Each number is 128 + 32 x the weight over its row's rms, rounded and kept within 0 to 255. Layers, rows and columns count from 0. Numbers have three digits each. The size before them is the row's rms in percent of the matrix's.

# layer 2 MLP down (transposed), 192x64, rms 0.23, rows 61-132, columns 0-63
098:121092073125138092119096140093140155140113134136134112171134118119083185126125153106119151123155090145076114202099192155134130135143142132148182172161147139107054142179131093181145179085062155
104:112117144048131145183132105181130022142121183116104128121171125173176137118141134084127116167122107150132102131091083146105113134081147087093146122105175133139137117177113089156152129186124179
089:054107134104065195161120085146074149097150101144110145118089198099160110145115125139113123154129166061110154065122112138135151129212136123136148088131099077124161148099116166104120126148135161
105:141149138137128203154165084116142044142161099126123106149145094109152096082126117082129122139197107118112212157081120122122075090164097083108134134122060118130145093120083095103146153146151131
101:116104136146145140132130154144135130122142164165166087137139046175122081151163118126119102108086108094148115129106138102131135115217108132095065153157088153112127150130137127063102107243153138
105:122053166159122102158126127116077148117161090083120111124153089124171171138084112084117117133134123106088096097101163085105193191164127156104069068140183157122169141143160154126147123088098114
099:132166158135130136108121151038112129145084077172129102159123141110117173107134166165148178058103165095052099140102128143110129144168147108145133139073089131179094126092139172163096093119082128
108:160098130052143159070146146135118156091117109177135138088162146173100149090097121095076103109159145117109126091137106200157124182083130183153146090134162113103107173175136130116048117121140121
093:171133109153110141191100158139169148133155155112141148138131084125101060110120127176089108111093141092122085130115134122146144181169126152077123220130105108110146124162156119103097180062138206
097:128131156097117146131060143109102051072153096149145140147123068100130092134174142145114167175163090164088112149122128148146136145141128153136122145089137068160180103180094116090109145041149090
096:091135178105080145142147128122127107163166132114120102161125107069097169165159171105149192140136152191113080141182116144093049094160102114108162160180138103149093107175107098120080097101133132
092:089149096138158177169132063170096185130144111091161148187131155097089133087158103133106104206132137107151139116151115152133121122125146156140104144131104097127106127137135149058072101163224127
098:147171117141078115113104121148163098126167163142137139131094123171118068028145138188105114158120130060053143156083112096114111180122080111148165131118098147150126144129194125171120120111151140
092:101127117120121118118123123068149109156132102132128160162123133094134193138117126139065108053137104121102107136174090112122148175152102112091037094074108099079097108092148144074071098127164089
103:147092134156151073134203127188155099164155125126131125166160158092103162190107145091188136126085133146121111143108084120124170098112162154134153201117097138095130113124185094129156124087079184
106:108121118135180154142128124109130061191079155162132153131162127134140146137166085137168164122056106130114112187133091140114141123189142180094142137159085188165133145117137127141072144186172077
087:111157149124067165121142142088073137081173099166071089160091140061160093140063118096105166146124156093134157133132094117060127098135126108166104106144145100112106126165084145091091082147144167
104:165063105190128158101139122146100147111115112143168149160148124125120153119171067130090111155196072153189110082144171149116126137156116155082062090159144129076133150141100094078142148094114161
084:110148098132149097110097103233138077141144103114099136209100087161083146117118119069165122143104086179142158117151160155145117117094173131127103115105172114095170172126139093134098161105081144
104:140061075140168172153144131144137145161160185061125174132137144096095226156161115109134109134155097128139137112132090117130123115129141154158098124081137152173114113144101125204150052132116156
112:200138087145119129105141197135112108132119124118127084082201158208081171101108071160134108104143102103155104111103152137141087154136067141129167115121132131131146120145090075157138127060124088
098:118126134072097151057146145137108123116163132145142174159191112181134091144185203141189131091155129128161163060156126136148157125115145136185142135114130141171099175121150077158157110114110082
096:195111085112113147099137110127159170107165113124146107155108140153150148082119080131170148169179170087130122106140158118183115062184118132110150127100151098138122127121147203115079084078164064
094:159134147122124139152157174114133134108110086167181175149112091201165105150168087147127154147184087082136159128077146132134121128114142156100179052150085167114125185167155074108104133167138148
098:172127106189124101094092130169199159116117143117121168111126132179110097083123123194153115170180113089135059101128163131125088112146111095096127137057100113153140126045128142153126113113083125
099:159178141134151111127146131144165130135140175163143110107118147139138088138149104066105088085172071134196104142109242162152164127163107123102124134147100122136155140150063098160143176099109165
096:125096117139117125114026138137100121161091131127123121141163136069083151165165116130116118132111044143118086122143116135202101175157159184128110117102102105142166147144117181151157205149155127
098:122097136166134112111100128066126155105161160116084154090084127095114116132155150143141089097083121172107093135118114118158144201166167127149216164174105132139144132190075069157160172142110146
091:095185107109130077116162077124119113171108140141105169081085077174145157135092087166105118149135158074123153082131152116173116170094144083042141121116081076139147140112127137084117163136095105
094:111177171120150100076095163163076088133122073140167146138148124137098119164116153146040135077117135070102127139124167147097174151154126151120093101171188175104071129117104153120095091105106104
095:164140123158152093093114132107173118166145138140095093118107097101125075097030129115183135115086093156129102125172094111089161126147169159156151194207142147131131119081139138097105091166093125
099:130144106147116093101105040058148152130142170109140132061132134158111161096121164177142127069117114171114114137127120166177097137162171129135066189133100163132122083152095143132146130075177103
104:109118112168140164121122148127086201101086167141175142137083095126118099160209173123127165055132081174096156171100106167155114155086124109130128158138091120084124172134184131143154165102126112
097:022142102099104163056163079142119145088098098134117129159101091157154082168155143114075177175153134169124135164148149166141116120095148113103131119144125159093142105131152153058109137152170112
107:161154147119115142112111123133116089193106119148176165186095145122143146135190131126204129119131117173127140118111163165152103105157085072087042116134091155174118131069129123138092185163145101
096:164180159125129167106139139168186085117142108112109186135190166092127098092123110075136089128119106170184107075126156175132163119118113055098111175129119158161084096130118117096146157107099179
101:076077133092179161101152109172133093154117108150106151103118162120113114190124142124056148130120133113155125127175130146100144146192153160155126031134132106129163181107119183130079094177105113
090:104165148115137045082098128185070111102141158115123095139145102124078131108121085131119110108124087090162136110143174152130203112179057070095141142147145110148123093112133138090170181140098139
101:115122127101124119122094101135131159144152109106165133179114108177054128130147157145091138168125059157211126180109161076104135121147111115143115182128107121108161088137120118098136196187196093
099:140111149082095146143143143144140148199151152099190094101166099125146169142130115128159089147159118129109086180107179103133139198141087174144111093092197107139106095067185094112146126174142138
104:133077085144179137135110056114150175170121103111132084119139124169141149183142200047121144110095113161156150126134134088127188108108120158146123088182171106139140148134089105130188141124081109
094:148146138131102161133129218169143151060125099105093176155117171150133092114143108169195179096181113142120136119121144104157098070110122088138109130063134106126083131165167132191121141151163147
096:116094093191106206114141061098095115104156112113151149116155167174114117142096145157113136153089137183111109125121163147112080144167097115070130057112106154154133089086087146187166125123162134
091:145109123126102143096116148151116174086105078201137113090129077107170095096048102115155173084133107100155124153123140182158149081121097091154149176101213121150150096090150151116134124158148120
100:121121141072117112127110094068080112165118107183135120124149127121132093120101120110141103076064122074145195166120079134157116144115147097145122170187078090160165099195146117133134173144114191
103:108148123084191147124168151165124070179101146099134123134109115151098146110131119091055098115097086174151114125122123114193130208140097133132118132122126131140202137122136044153154137168123076
119:130127139117157167157141158078165101115169135073131141119172132107134123131143087118101155174185098068080142136143160087088095116142129164129140122161086105095157167075156155053143114089094054
101:046130117062115134124125134121109115085159120143123121150137096083155110163179179138034112154108176105139199156141143098130138167125115131122165112148068118135124109114112130116075099165059152
102:109082116107090069135108115072137149156122167107097091128110102134118229179146136088156127144083091150098134145096103108176205161165136128146145146131166147122162154120160097151124165165072120
099:143054120096149081114106113101113175145132112092172088110194158105106117091124125111154132152056144203148081137168101114155143156138136186187132147136152096120106145146118138197092110098140093
094:124145121159153161126154124190085085131139109113138171110153138118129106175102113095110103113139164152118178122125132177136115135066127108153043093157201085076109113127183086083161111125158070
107:082115096169095102100119169091140130112121146116097164157090157149154089159136151084116171116154115125152098117087117114174087123094113183126151084070132114147085114046158040150170129132145166
120:102138153143150137166134145134115164156128156155154177134123137187091120082170101141137077211146144190106128112125122133160121128139074159113072076077098071115177123087097092193111150132144142
115:156050106111117111102157176163152108142170128149146094142131105118144214112125134152120138158084138119101152189148098067098166191142104121134141116127100171157139140134148174117071080118055114
093:190150083109127082096098127098173142089072130146161124130079106075152158103107095112090149074103129127126146093178154124192212139113146135171111091097136126113128104105133176112091141083090104
100:122070134192166184140202116154138197124069140186117128121102134115113145225156179109175163130131119142159157123132139133147112141146102172087110089137159075114141141111113087116116111133116135
099:129114130047101124134183137189176139125120140146168072106106138103088120095109127061104142176155161070159168155156113148116154101139128125161133122194097083099161138174116110162125080164103096
094:126130109189099144150106089082106198165138113134092082157120113083141172086128101108147094085053103163164164087168133144112078169132137162165109170101121139085134173126124100169124092118094095
108:078055090119128102122093128074139113101132125082099095163097113124100173096120176166111138211100157196139114165194151151108133129126158116161117135171140132084120113184155155104145145153091100
095:140117128112167122124134135160057042118092147126095151148121154068166192163100101143103158169180201122099135120127089132061101135139074146121156121116135162113149107120141054159120122139157125
104:122146118074157101102107160128159073109120077118122072143148154160145190085102170115114101106141159157187077155134067133151147198128138137108098107172109105066153098153129110161085123174136163
095:168158157146143221127114086124141103165135175085077101158166115137076157115128080106145135187121153154120102146109103104144111162112107101131124104149146092178118115208098080137154103155071097
090:123134121143144226174183163120125151128140168131114187085134138109135088158193090131091104158205130112111104094157168130107071077147135114076120121125142089096078118143143099147155094118130112
091:139091096191159069149146106091145138131148107116108099116124150043096149155069139102149179085123102126125130093103133151126137105121171133159210097134172179188121161189121087118109133120113142
109:097109137187112096147138089216129119097133131085139132122141165099183058157120092161199157152174113105177180166121141101114174081075135149142119146152184122132120133133156148160127117154138151
104:155056163109131122121121132108131117135128121166167128137166195109155136139089096103066147100116119159192041128170136137095083132138152080121099104145146148172163173112129156082084180120159166
098:114187164127106172111120149193076142083103139158112150142100134112126116149134147152100148124189168111071091089104046120097140138101117173103078073118184063138133156119144138111139078142118120
087:121110126139076132123091110117131130131137058140109174135164122230156156106116154118141104097127178117140125159192113130143185074167112130070121164143149161062116077146159171104117147098101104
092:144136147104121152134111099120121163216157120110110160142099124150202188122117152113170143166140144179134129108106056071125087127119131160152158124061097134095117129066154082094151079107156150
099:116095117157134113140226105095106145102173168122102098106094115100158102087100127124097125206149140139113129099090090110108067082073136120159087087113167150120116175107089176169130135151125163
104:103092109128139121149085122108092164167096191098151108109124130053145103077139113156144126094055064117075121126126111140129132151136142173183090157201108126121127118193158158131180126098114152
096:147117099136162112125147115116129093132106137113100074104183119128125091105132109138173109127133111171111135139110151160168106116050124128169213182104071105155150148064149108225093140102107146
# layer 2 MLP gate, 192x64, rms 0.126, rows 62-132, columns 0-63
104:120134174060114166121096073118168065153107129119121087100173125170155114087144104088109166095130106160184095125109086150153136146146136115165189127127167079151182150182117083107100089130114162
101:110148162151129123082073158108174132097166105137189093111110103143112058167124156079093100166152156146211138103097144145110137123140185150072122162119138078160113101156110126165127120158173078
099:059133137062118137143143121139162100139129172103123118123097129122119106147150077101161206123117114152136133116055096191063095092104070123133147133137114162145148192123053148129135121160108168
098:101076138107138129130136165140112110180163145134214131132090125088201140160185099129161124141085114084156125152135170152142110156150099122059113138129111186077150134116161130074121200131161119
100:077158109119160130099124169155070139054185077105145155181156199126163107127111161110083140109193112175134089100142153173120132126115088126090140067114144169104130118121150131152096134120122081
101:034074114093162110129151066152164134132157150072109120131131079142139104109103098072147157145112082166187131107127103167160169124096149158143117128091172122096170108150136068114127143131167171
105:121148153091093168088083131147119158137133158113135130071093135090127064158144154132129177117120151125200152146057202126094090106156102139105117137187087115121107128120100117111098159102066187
103:221107069172182143171139141135219126118159158103103137092113099127158142139090118158087121160100146080107136159146135106119106117121130111085134097114150159103136116049167117160088129127161168
111:132171124118132164143090144129116131096124162091084176176060086101103088119201108093171162169177116085153153136136148087093109128135140163159150137068180150161180105090103120152146109093155145
107:123116169142150162155137144111072158115112128100154142062144199106130126147189156099109145188174088117170120105136133097071162129123138211161133152126113130085154155200105118137101110107073136
090:119108148087151113097129180156133138115098131162173143059152123149153110157126166145098164102148124141171147129208125166096099119133108226121065098100067145097147121091128193149112134114151141
108:127051116142099130131081121124078139145114123091130116182112113178086149125145120050066116125158157133112091104157140154111143126157104165163117060108171125128130183129037160134151092133126089
083:147137107122126136092114096154122152120120157154160055075165099146127082110162137094160129147076142143108188138097160177123105153069188187183175132176140160115138173156138141136191152134128162
118:126175140137156132079214127127099128190112108188189104169143167106111113124140127160161132123162134070153116160102129169128108146112099090070130053108142128133129096064110097128074139160135103
090:079174192125170193125197205104125111116115121162175165104115103102129098116118171081123165179152119115132104113167141158101137130077107140083153110117076094111136131150089125112138090122148071
085:162155114089129152157138142145129144171138169080055097081136070104085116128097039208181127131099108118157126127062162154157150146123138154182162160152146112140119107117170129121101109127146125
111:144102100164149163117146138113094137112133139121181162173159139129111097150161148135097154108209100116178138077089176096110111105143175155096092141126103110079143143170104059097182186115103180
081:160074107134117082142102134150156131106073104092131157063160149078101154121162146124084122191144111092166116124131079073132134169168148180134145109188137146170044138147111137134166140112171126
105:131080125130147173117155099114112142176124195065160188150163111101129196113149072100099077168166088101125134137140140130138089117158156138130051080145164129163122102071116117158157128132100157
110:057101193089056135164144093108097145105149170127118178201060107113150095116154130121129180106144168119100136156137098127121175134121153085108094172112086135142135134135141149148148118183107179
100:174185125148174103159183156145120146132125066150154057089124096098121200120113067128124168097120134091116183123114125101146114127138145069059167083138162128106154162138162134116100091123123157
100:141150192107104117180115168128133111134161163084159144157136097095112109149097124135147135197148138123179206171114074115112124167144158139220160144093110181148126110168147130097139145129100180
090:115159084155199157157116142152175113097157131118134156049139107102153097132069127127146065114127146071173165142111121144157148185198129116117147166145173147173145111119107179117155123114072119
084:170095121145172163084120170100118230151114116160093133131115180181187097108103132165139083132115120135098137143123141085140076091128095124088124083152124149118136071105093131163106141204133133
090:153199178180144152081144124096089147112137134161139104089125133111179123125069135064144137097150135135092106151148215138105146094188127166099119123142144125132167185177068102148144150138146114
100:075168107165138164105128167155074116152131135119138120161173118084101107190145145130154138168169093189145082159080147088184073108131148107097153058131100121148117174133153186148153097144114134
092:092106169146095130080140163053159151110107164170189175104121151110183128100130094111154155122133088158127113123088126157184088151098150134166078122162080133107107145120148053126116060141114116
114:069153152164086135111112076153133133107098115151105176099134053146105090114135146133131124094170153118174182100084127161126092144119107113085197187122092035140127129120137074143110151118113140
101:175167113133121169114126148129115095119107151136150114095166115023154096099095118142176164139147130124133145136155095119096127110065111041147107164122173125125120186105037141085117146124131118
101:179192143092123154123156154089171064103146110107196084054166134110161116137123066142125153123112107169119089140102131083141148142130102162125113097113141117133141083064151077118108063134123099
098:101103127123168080124119152160085119073167145108190134168145085145108103100169108118152192196162122093127110123109132064131144101080151204126134119140129081124115160126159096135096116143203151
105:142121126097154135133163128118142149131185146176121124101180114122200149104051119114117073146128140136127070048126141151076115115183161097150147162159141098178138113138049111117126073129142153
090:068060052154167110123145158113067099108120128137141146125185111081078108167121163137145152135101110071168111153171137148086127140130057174092127112127129118121127117135180153153147076148104091
106:103129132144109107139145143092120146015168159107120114114118110116105106138113121131037119106142140070119107093131044100088139120113165163136180163108161087105174119170088147110107088129146144
096:121178183129200159124125112130141136159098167113121126215126109069112098089171148103103154178081098108146147150163125138122157115145106118168104170113133186135148131083139081055118163111131089
107:169162142197111120132128140141100110130170115166126176194171101156108117202134087137146208135112167153132102106149111139104141122168150148121153050129174153124125172129172181122139115175131088
093:106165153137128136079095131127074169107106153169148138112129122132094129134117191082099132127159093064153100086133134129123142083150055132077165142151162088120065086062140116126194173152133137
106:143118184121108105129157141143119157127193138104151149172096142173095127147106119087097150133155125161131184100148159108104131105131150130143131165084183069127111137124121105121105234137222170
109:123095189098153132079105123180060149094189097111072125190125106145121095124117078163124163125145131133123143094143170155138142091162147147121106098112122124145117178138091093133124134153209204
097:110105092147164130128090040050125165159107078112121081095168130135159118178181126050137095115112080140147175141138165150123150104145132123111112110138172083123122163154068132144167154125105133
084:181112123170151092058136100129141147127101165118164129137114157156108088157113130126112140178103148110181119139109103182160179114110151111112201111135123121194197134115076185157144157137144194
097:178149122098202151114156207161145123159094129161061082179147114103109147116177086131152120127100131127207143113139108135100170125101099127157097149112130180105170179131137078086100118134110114
110:077192109094080157144072133163144149165172111154168131139137092127093126147120133163079151138150085146175126148128084117156117120196092167092160075105191143117144117097102110152115151182175162
092:113176141145141162124125148128182201123130135159164105136116175154143123126147114111163140122138107160105087157129123149119092113084074152180060150084118166032150123072103132106164179099090151
088:123165152108143137050137078096110094155131153183145113159120080117095133154175119110095118119090098096155105151110187192102129187104139124122101130137156161096119094100139183128103085171182187
117:179116135117124127112151126078207113068119177109147110071159103115120095109139093124111119154135133128114167129089129040111088129159106150150103101128095137090117189114106164075108150138123040
103:076071091117118087127100087080127125068162129090115116130135076107120117137131147107127113168133126118104194182149132130110142132175122105049113146117118129103150173156157232109118104160093092
099:154164147066099125135112161144159127150112096082140141079181176167185143111151142129113153150163173071172098092151125131168122148131154103110112184111106124138094151093176073110080088173183123
105:131046112093143110131095137107069192118108096105142093100187150110092148109143111101173119133123083214169131152141112113159150164147128187173180151113144136107126151123109092195110100115116107
093:108136121120085092151153161076111109122122088175106139138161104158142076148104173102146138136155146093134072114151124143106102080147100178027134094126085146128138146097052188123123150135146184
110:115090093137127132137109152139068084079146185124070136138173158151122084170045156130091109159155162126142092161109088149124081085125139150138143093053109136093162142144084115106119098172126169
107:188124169155086110150130135150169103108178069115146127168145140082174124144074139091116107133085176138163170155176109129099181146134164088153156166155146138100142110158142168036141151104126110
114:136076143104142128106149144122155131098185170143159136154157112113149160115110129152120086168105142124064099174146118063132126133176142131120118116122137123149155120120158201110035144129017143
094:097123145113092193148137160120075128110197132066119101155084134091198114105196125116126162104126102111184101145036092164110141079102098119123135126145121123190110109134114117130130143139164151
098:125160089138158123132083190157082122154141069166109172194130171130173108128122100096117150180122127102136100096141101108130119066130156122106101056113157156105117202097156140150129151114191161
108:097164121128189109090070075129077114133128143109130125133174128129179064140166120136140170149158122170132116166141142134090106142133064093108112141077123158096143167096055157092076111120151191
098:167125132122139108048156135177147178137128125123108041122144115135060084121146130111131147068200104170139170138114112162087139080153132127129156125073170120156131066095091127139163147150126145
100:150076150120135105154129150117132113087114067104138110093085123069119133121137189070154150136148162143123174116107122163171135146105152142128100132123125176108125234110119110038117092145154179
094:139114137136148116147106068178086057072166080121089109129148097131135169091123072175080135162149161148156082156091142082109135183075102100121119109088064131121132105131107108145147094125126173
096:125093169122150116100105104110190094087143138108127062132225140129125118120189140149135117176108130165165140107188138180100168109193079125132143169113128123073130136119101119174116109102098086
101:163094149161140134108177132165092118172086090106162120074124062128139129220145146040129138111076090133162133138160139147176107129113103167096110082140133082106164101147177137110137105115120141
081:112115110131165050068130144118126146134101138118121067149133123118175139120062118101141155150124077146147184136108123071106147135156089087149126208183145158057178116099091138144126151097099126
101:207145150138157124080117124152145092089171169043096142107137100084156119116132106122135127150098155109149169127110154193141135151147146180178168182106130173172133133140117174060136090107139116
108:091087067147143140148118141167143134099082121083190167123161085120195092177074141104143152108103109075173141133114166121158089099107137145059114157103128146103099139115136146084163135196149131
094:155148092147137155168117154142167194118095132123149176073096082096151086108106130126195081116105123153091163175128129158135125128179108130130127138097145158026094091138097128159165082137093109
093:134161084107137158104128132118129075156101111120138088112217182127122089083129130163126124119045105137095147078142170101120095121073117101145170136164091208104090084114138104118146138173127113
090:143113112150181137146127163165149126105143146088139185132116099195112114126177094112140071117171132093142154076078158107196091137130091211095138134118147111125134111133179116150145184155129193
109:075104054159130187143112134129102129134152114139176119146127034108114125122142123083079131168175087111099126086149158087104121113154097116087126108172158128110150102146149182124058078128165109
100:100140153092116109126039149129143120097103150068164103177164121156094131098122101137137166173180075107138143197154153134132120155138125147073153118152089075096117086165176161094106136143077148
087:111107140118163147075166125128151185104151079180075120150192111181137143088172131126199118150150128102159164138168141124111136107107116135127151099077182118110079149053119088149092124086144152
104:105103093116139111125131145145077094101118121143127172110131106158132093079098095099166075143168158126118126152102163204132191164088109137177168156144075078161170100101078172174114094124145166
# layer 2 MLP up, 192x64, rms 0.12, rows 62-132, columns 0-63
101:078144051141122151162129096143043147093140126092102156121122146124139153115141147159127148181140153133128151158195156211091156132112072114116107088083122186093158118143113116113182166140140107
102:105092123089141151200158109107094117140126131162114179145147157120176129147091050115113127083115162107115103049109068121131159139180110072169123078124113124168182146141082136102109102157156137
107:164125121144177160122168049159106136150103077149164143153174077107117101098122158106113107165142152106102144101179159125163193199133125098143117123155131104083197086118151126098153177168122111
090:130177154127108171150154115134160109094154171175114075117181121185123124137125183107102145103141092094151142104175026164144133106128135126113107113150065127117171165159136114084084069136093127
110:147095157148138119138096149146080184153140126127141111137171117099167122145200196134181143119114151092132128126146131075177125195135132088138138048112114080165112111120178098201117162118154123
088:075105171143135092106168103101119163138112098155133133079169121151143108112093127094106041135078120156120106094091151131208176106090153111134149129075179119103109120117096063168123146138182121
109:143095136087140125110129140189077177138109094134124106128172112160080194131105171152090119121145131114119101127121074142127108184066163156170186174150130135069136140160062121119059111104130124
095:150131100144130146153141125162069049106126109129106084102157113128075101147127148119109107142135197111127093102141090117141165168094138135175168155146129163123106156140169065089089100038179151
100:172122130125119097118122148161082052087169054144174134076141090165130128161112078156112148106108151198107073149103102172152178115140128144133109131080079118155153120147103163084075126123117128
096:129121152112071125101130148160140097129150110128153128169122082138112128157144099129181157079079148130088079139149164164177079155164075077129164129185141075178091101071118123128111136129208137
087:203181141174072172144168098152140182122159124089116125166126146134112196070113056143157158112136136092112117113121120113105133080104127104108159176111120113155067152163137145093169179133147127
111:150116115148111171130125169178116150123088124167169161136121174117152178157139090056097136111162100164133095091164123124151058125105172170121135129133142121139122178196088108132196107168123066
092:144140165124108103170120122164151108147159144089120132124138140170153164056081089133152123092172114126155194115060097105162112084110135154139151157089130060157048110155124095175171107091139124
111:116159177097115188120186160125093087162142120155147163192134099128095154141183132174182124118135101078150133178079099140126106119091087143128144160152123137126147089115136136172134233130105124
113:126133124164132120111148103153131075222146140145141125130149132153126149136151073148209167091061132159161131173148099197101146099131118178153119137201083168137130137121127172141129137163136171
091:147109145176165094081059113176158136136053140085187146121157154159136180136116188117107133122164132149150074110077132129137139109140088119107118117083137145128101114122175104149188182083097156
105:106151113102178136143080115139067103158124126123092108026165090125104092133129111091113118149098148141109107181114076184135145109109081144107203059133160139103112133146149122165104136133073132
082:140126116137115124116050120133168074136109151101109115147116154114163153025106090122108083135137097161089166140142138094069118139117088168117125182114146167148123156066157121177106117071079125
093:127203149108125115121093165106141113113078073190169102142122169127085053150131179128122159141077136128153134146161141134138146143112126151094164128138091114063128139133220128091133174129167164
103:059121157120091115117169096129137125123158165083061158176083059130127099122128128157171164095111128103097158130109078130100173092092139107118093135077147148207141089151121148116182156144113160
094:139162078147119175147143151125109126148124145114118172182120185169103122105039123095118132118100163117088103129094173116139091117118089145086109116127145031179136093093152123099093151134195111
093:167137141117101125154127088149125171105145102165131098214111130174131155082098097131092135064191186080141087144111145167152084087172165136114143106102154135102134178131142139179080158133132166
090:163169169161085109098126151100120150136142127126178128127128127163135134121148110199114139193115095161086082126127138123067151182191192166141142091098081158102179126173169083155113129158148152
106:094088109082072135181171110073108086103131123097180107138131110097083122149124141063099095127084129134161159143159125160161192145144093143132124141182145120141173113212141101074128159125119098
102:075131142102057146149121108124097115087120138119110104143184076068125166168108201153141133133090139130113114148147090060102089127154130175121159157146133138152100136157176204100127140134158066
100:119077139102095136099090158113082143134123073135160094194100134061112140215183118108068130172136113138139083156145153115133142090186135117135131131112114147119133161093106178107154199106144111
101:119090143125136105106102182127145119139099134141239143142138187108194131121074115115142192148108121116139114102120141123121094099063103151124048104161099113103121121100176132118072077134137116
092:131141082067205154112103123088144148151099093145148042128139150120142141126171143126107103178109125096077028141149121144133152138142118092155108098101193159119084133092107138093159119107147112
098:078126111168143137103119194135124152152084136095119139133174167076162123124087197167155104121113082097138135140092127091073109109139154133165086091148069137072131169136109132149108070147133056
090:159157192084105138114124135064168092123172113110118121123112161060150156154099106120174178148102088149135066151121116197170150090141151111152148132177103090123113140125165115086180078101099124
096:088125099131176085119114137143100135087135156085174124178085080172107084084142122149181192163120079080131091110121116123171132119094175178144092169166106115126081152159113120112110088121172161
091:116120099072174134176129111100134166151139151139168090075145105155137166154094074110101085121156106173142095091089152166107110178151108143161124185146198154142098107170111056116124077116140141
093:052164147135087153127159090161134160095075128073123110132084127186171133141172106134085171151179109145120139128131141096158075099131173127128148072149139107070159137131120094077157176138167094
102:082091121121164111127105106085167154128131072088100111076150128185108109142056137151105116133132059149128150107077136159155156133171167163193147096196156093068121092135152130099119121115135104
092:168128123126127129129085175124146106130084105093125077083160209126140181100172158117145116152145117137166146105111141096038129148159090141099098103189151186156086119141186155141144118174148119
097:115098137084194157093107087144164175126103119141138090073079130093181143100147136107052107127172144138170130126152157137136125118151115127125085158073069091158164095138092071142083140109142175
092:055115134085130121130127110099084075120111101162146147139144127120102116180157186099112089145101093133134098124080105139175159137158096113073161061109096127143137169144222131152147129068119090
102:104131061169113153137197183118099068132124138152124137057101108077146096169140072116138145075118192155083139117123098196121141125118099107104126086132124164124120146138164129123114093105065151
113:073119097185158116119149136114129101147155114149055134218073190147104102123078156136101117147090145151165078150113152143074132113127123117153134078168154164132161107134098164158152122161070131
089:106150039083118111152160218166129150091113132142131126100131132120107106162174083163132163114131198081095107145132086084094085133108080134151140144080083133103159120103136150136080097114118097
091:082093132146130118089142158180150138116142112087115103156137150146083085160039152144203126153124117139115143151197118153138160141157097134131070102118122125112172114189183144147129191161110175
086:083166148168135154101157082125104140113153106115169123109094136167123140101137073104169089118105080142111140097112209120082141107186121163151077172052135085089163099120140167136181125153116141
098:090132082112130074095063161158103162106097119140173144111112096122133107128089120078117147110147101130113075128136196132090131162166098058213171174144114114114147135096126164106154084175130125
109:105098137173183174141102132159104182146162117123089115164133156168217190158095122204145134167152116151107077104147151087097169089105156179129132120094172134119081115114149113153135148126120122
105:165146121180072145072171195175120181112107166139144094140139165078134105080124161102132125128102164120156188149112112072187142104132178100080156156168096126096145116139148166153122157151140111
104:152102168168161165160107125186121152131177100098114147117131114103146154180180136124163176171118148149134146104157098229139154197105135108147178149132143114157171121135169073152139123094126175
091:149118137144101160172130131187121101099094120174126137089133177150170130136150120128090109125126100108131115086107154108064116095065131154188160159129114149146110076102054069145079125094184183
104:095162170092040111139081186101117134145118129119113117106123123182127199084187172151135124143179148088145121155104134114150168158144146069123133163121098088109137133147205084142103141129105156
091:138148128102180177085102171129132111127106054155147190191086132133149058149144077124128199095132191095152111147154143154099108129106122110079183140144164133133130178116151151097139138153155120
095:160141111155196131106100118168095197155153108114129086107104148137153126152115072137117081069108120113138149103098140173098149114173090115169079070134140102059162077118185142109155097155156139
106:095189159136139136159079108094115140069125126127146131122031124163135139197120123100109135130116136125143167158129193168124114125099147150135128123111140131108072138049130100193199146157128166
107:135127185102141129172125140107064154119091107110100120108159100179127067104092120148141140145145123124075138095120084118164091099090128146111079111090116129114155120112200163127104130011155155
116:112125202107140164132207153158137087142117109163124130156146152145142177156177129142132136121172171109146103108118085128150097163145144113155148101082097158131173171083182028110112167124148146
082:130142101140087106113135082118085170113114113083078117152114194068209123115183115108066118065087117161120082176130098197121127070110108122110127123121111141156118094161083121115120140122118142
097:164129184156118130113185103135168202116149140177116095160034109111133120136115120100127123135117185165151174174138151148100129166135102164114111090155107159150186058118100133142133122081090146
099:148074123100091095132138088177104182179138071161104067134102184126146097071068104111117105129190111092120101110142097105104138091158158131141126135109150114155142156180079087126182096132103128
103:169134128086117130048115130157160135104121123174114089149159137141068104140115172116092187089203175155123149114101141138094167075120167138149148092080163103149125079124105148168159178101157141
108:118094078091102106147095149064087118087158078205129169155102128122162105136152111123129127118152159131115128115081137129123153086110102076170148037104163138156088159112098177121142130156072160
091:116148067119115129138173118146179170172123136107189090097147157116149153145155115101167141149153190168117147099148063149089157184158114165128133094117177182169087117161144106146068146174117107
106:118111149132113104159087170182104092090129112125099102093119159165150158136100146076112143137115135143164096182156094133185164155143164138130132087193095057104155133183109124178182088151113182
098:100173137122184138095102162061200144048124162155093149144122130151077116153118133083090098130099190100112145152097101162113099137119128110160151114090123123139103157101173154131207149165104121
093:124137123120060097132125069130127116107138075154108148152093107149074147093086142155140059081083155142133140120169149138119191182082146137141129083082123114209135091106118184095105132147125162
097:116115064116120080100133130123125114084133133146114122109103108044075149148141125101121122120164105125141104107101182169123178123189095088144209126087145140178162114150159048131106142100133078
103:117187069126111147102118082126144118176127148085133198091124170076164099177138133134187134152137114161119109178132117085166084125110105135116125103161133140179148118149127040183128128111142182
113:059175129115116172124148122110079117184090151120073150182089113183072127100134139156176159124179121123118171143074152108113127070100083089141140139092162119141157118139090131174116077139159114
098:128080156110126124156146076129131116125118152155091172118102056078109145077106105087149100116159111121106187194107088129173138159145093108128102159093137136145165162129141128158148134027075109
095:092113121169131091117131108155085091100168177137119167128066102165185114132133112084093141173145130167122140161138146132144117194106196177123142080120131178137120126166138122135208113173095177
096:117139159158133128086187156130213114220067099118107139176106144138119156100149147140144163172152091095157100126105055139109142098095148084120119142091153097158123106142154116156147170118089164
102:158099185156110112135162126152140158116143143123123115179133097121167129158148155122166198054158130170137169078116103097143140117096114162169105077111119124137115157102064182155082128190100187
095:110103161181153102111127195118154238071131105154113109105123166163136094122113173150186132128166102131151143143191157169099081157135177146149076139167155121125101152098132119141116136088135128
098:162074106184135155090160135126158112102124079186137142078108094174185143185127073084081083153164170147122091180144132212125174113105149128115144141112138134168151123121109154134100119114105132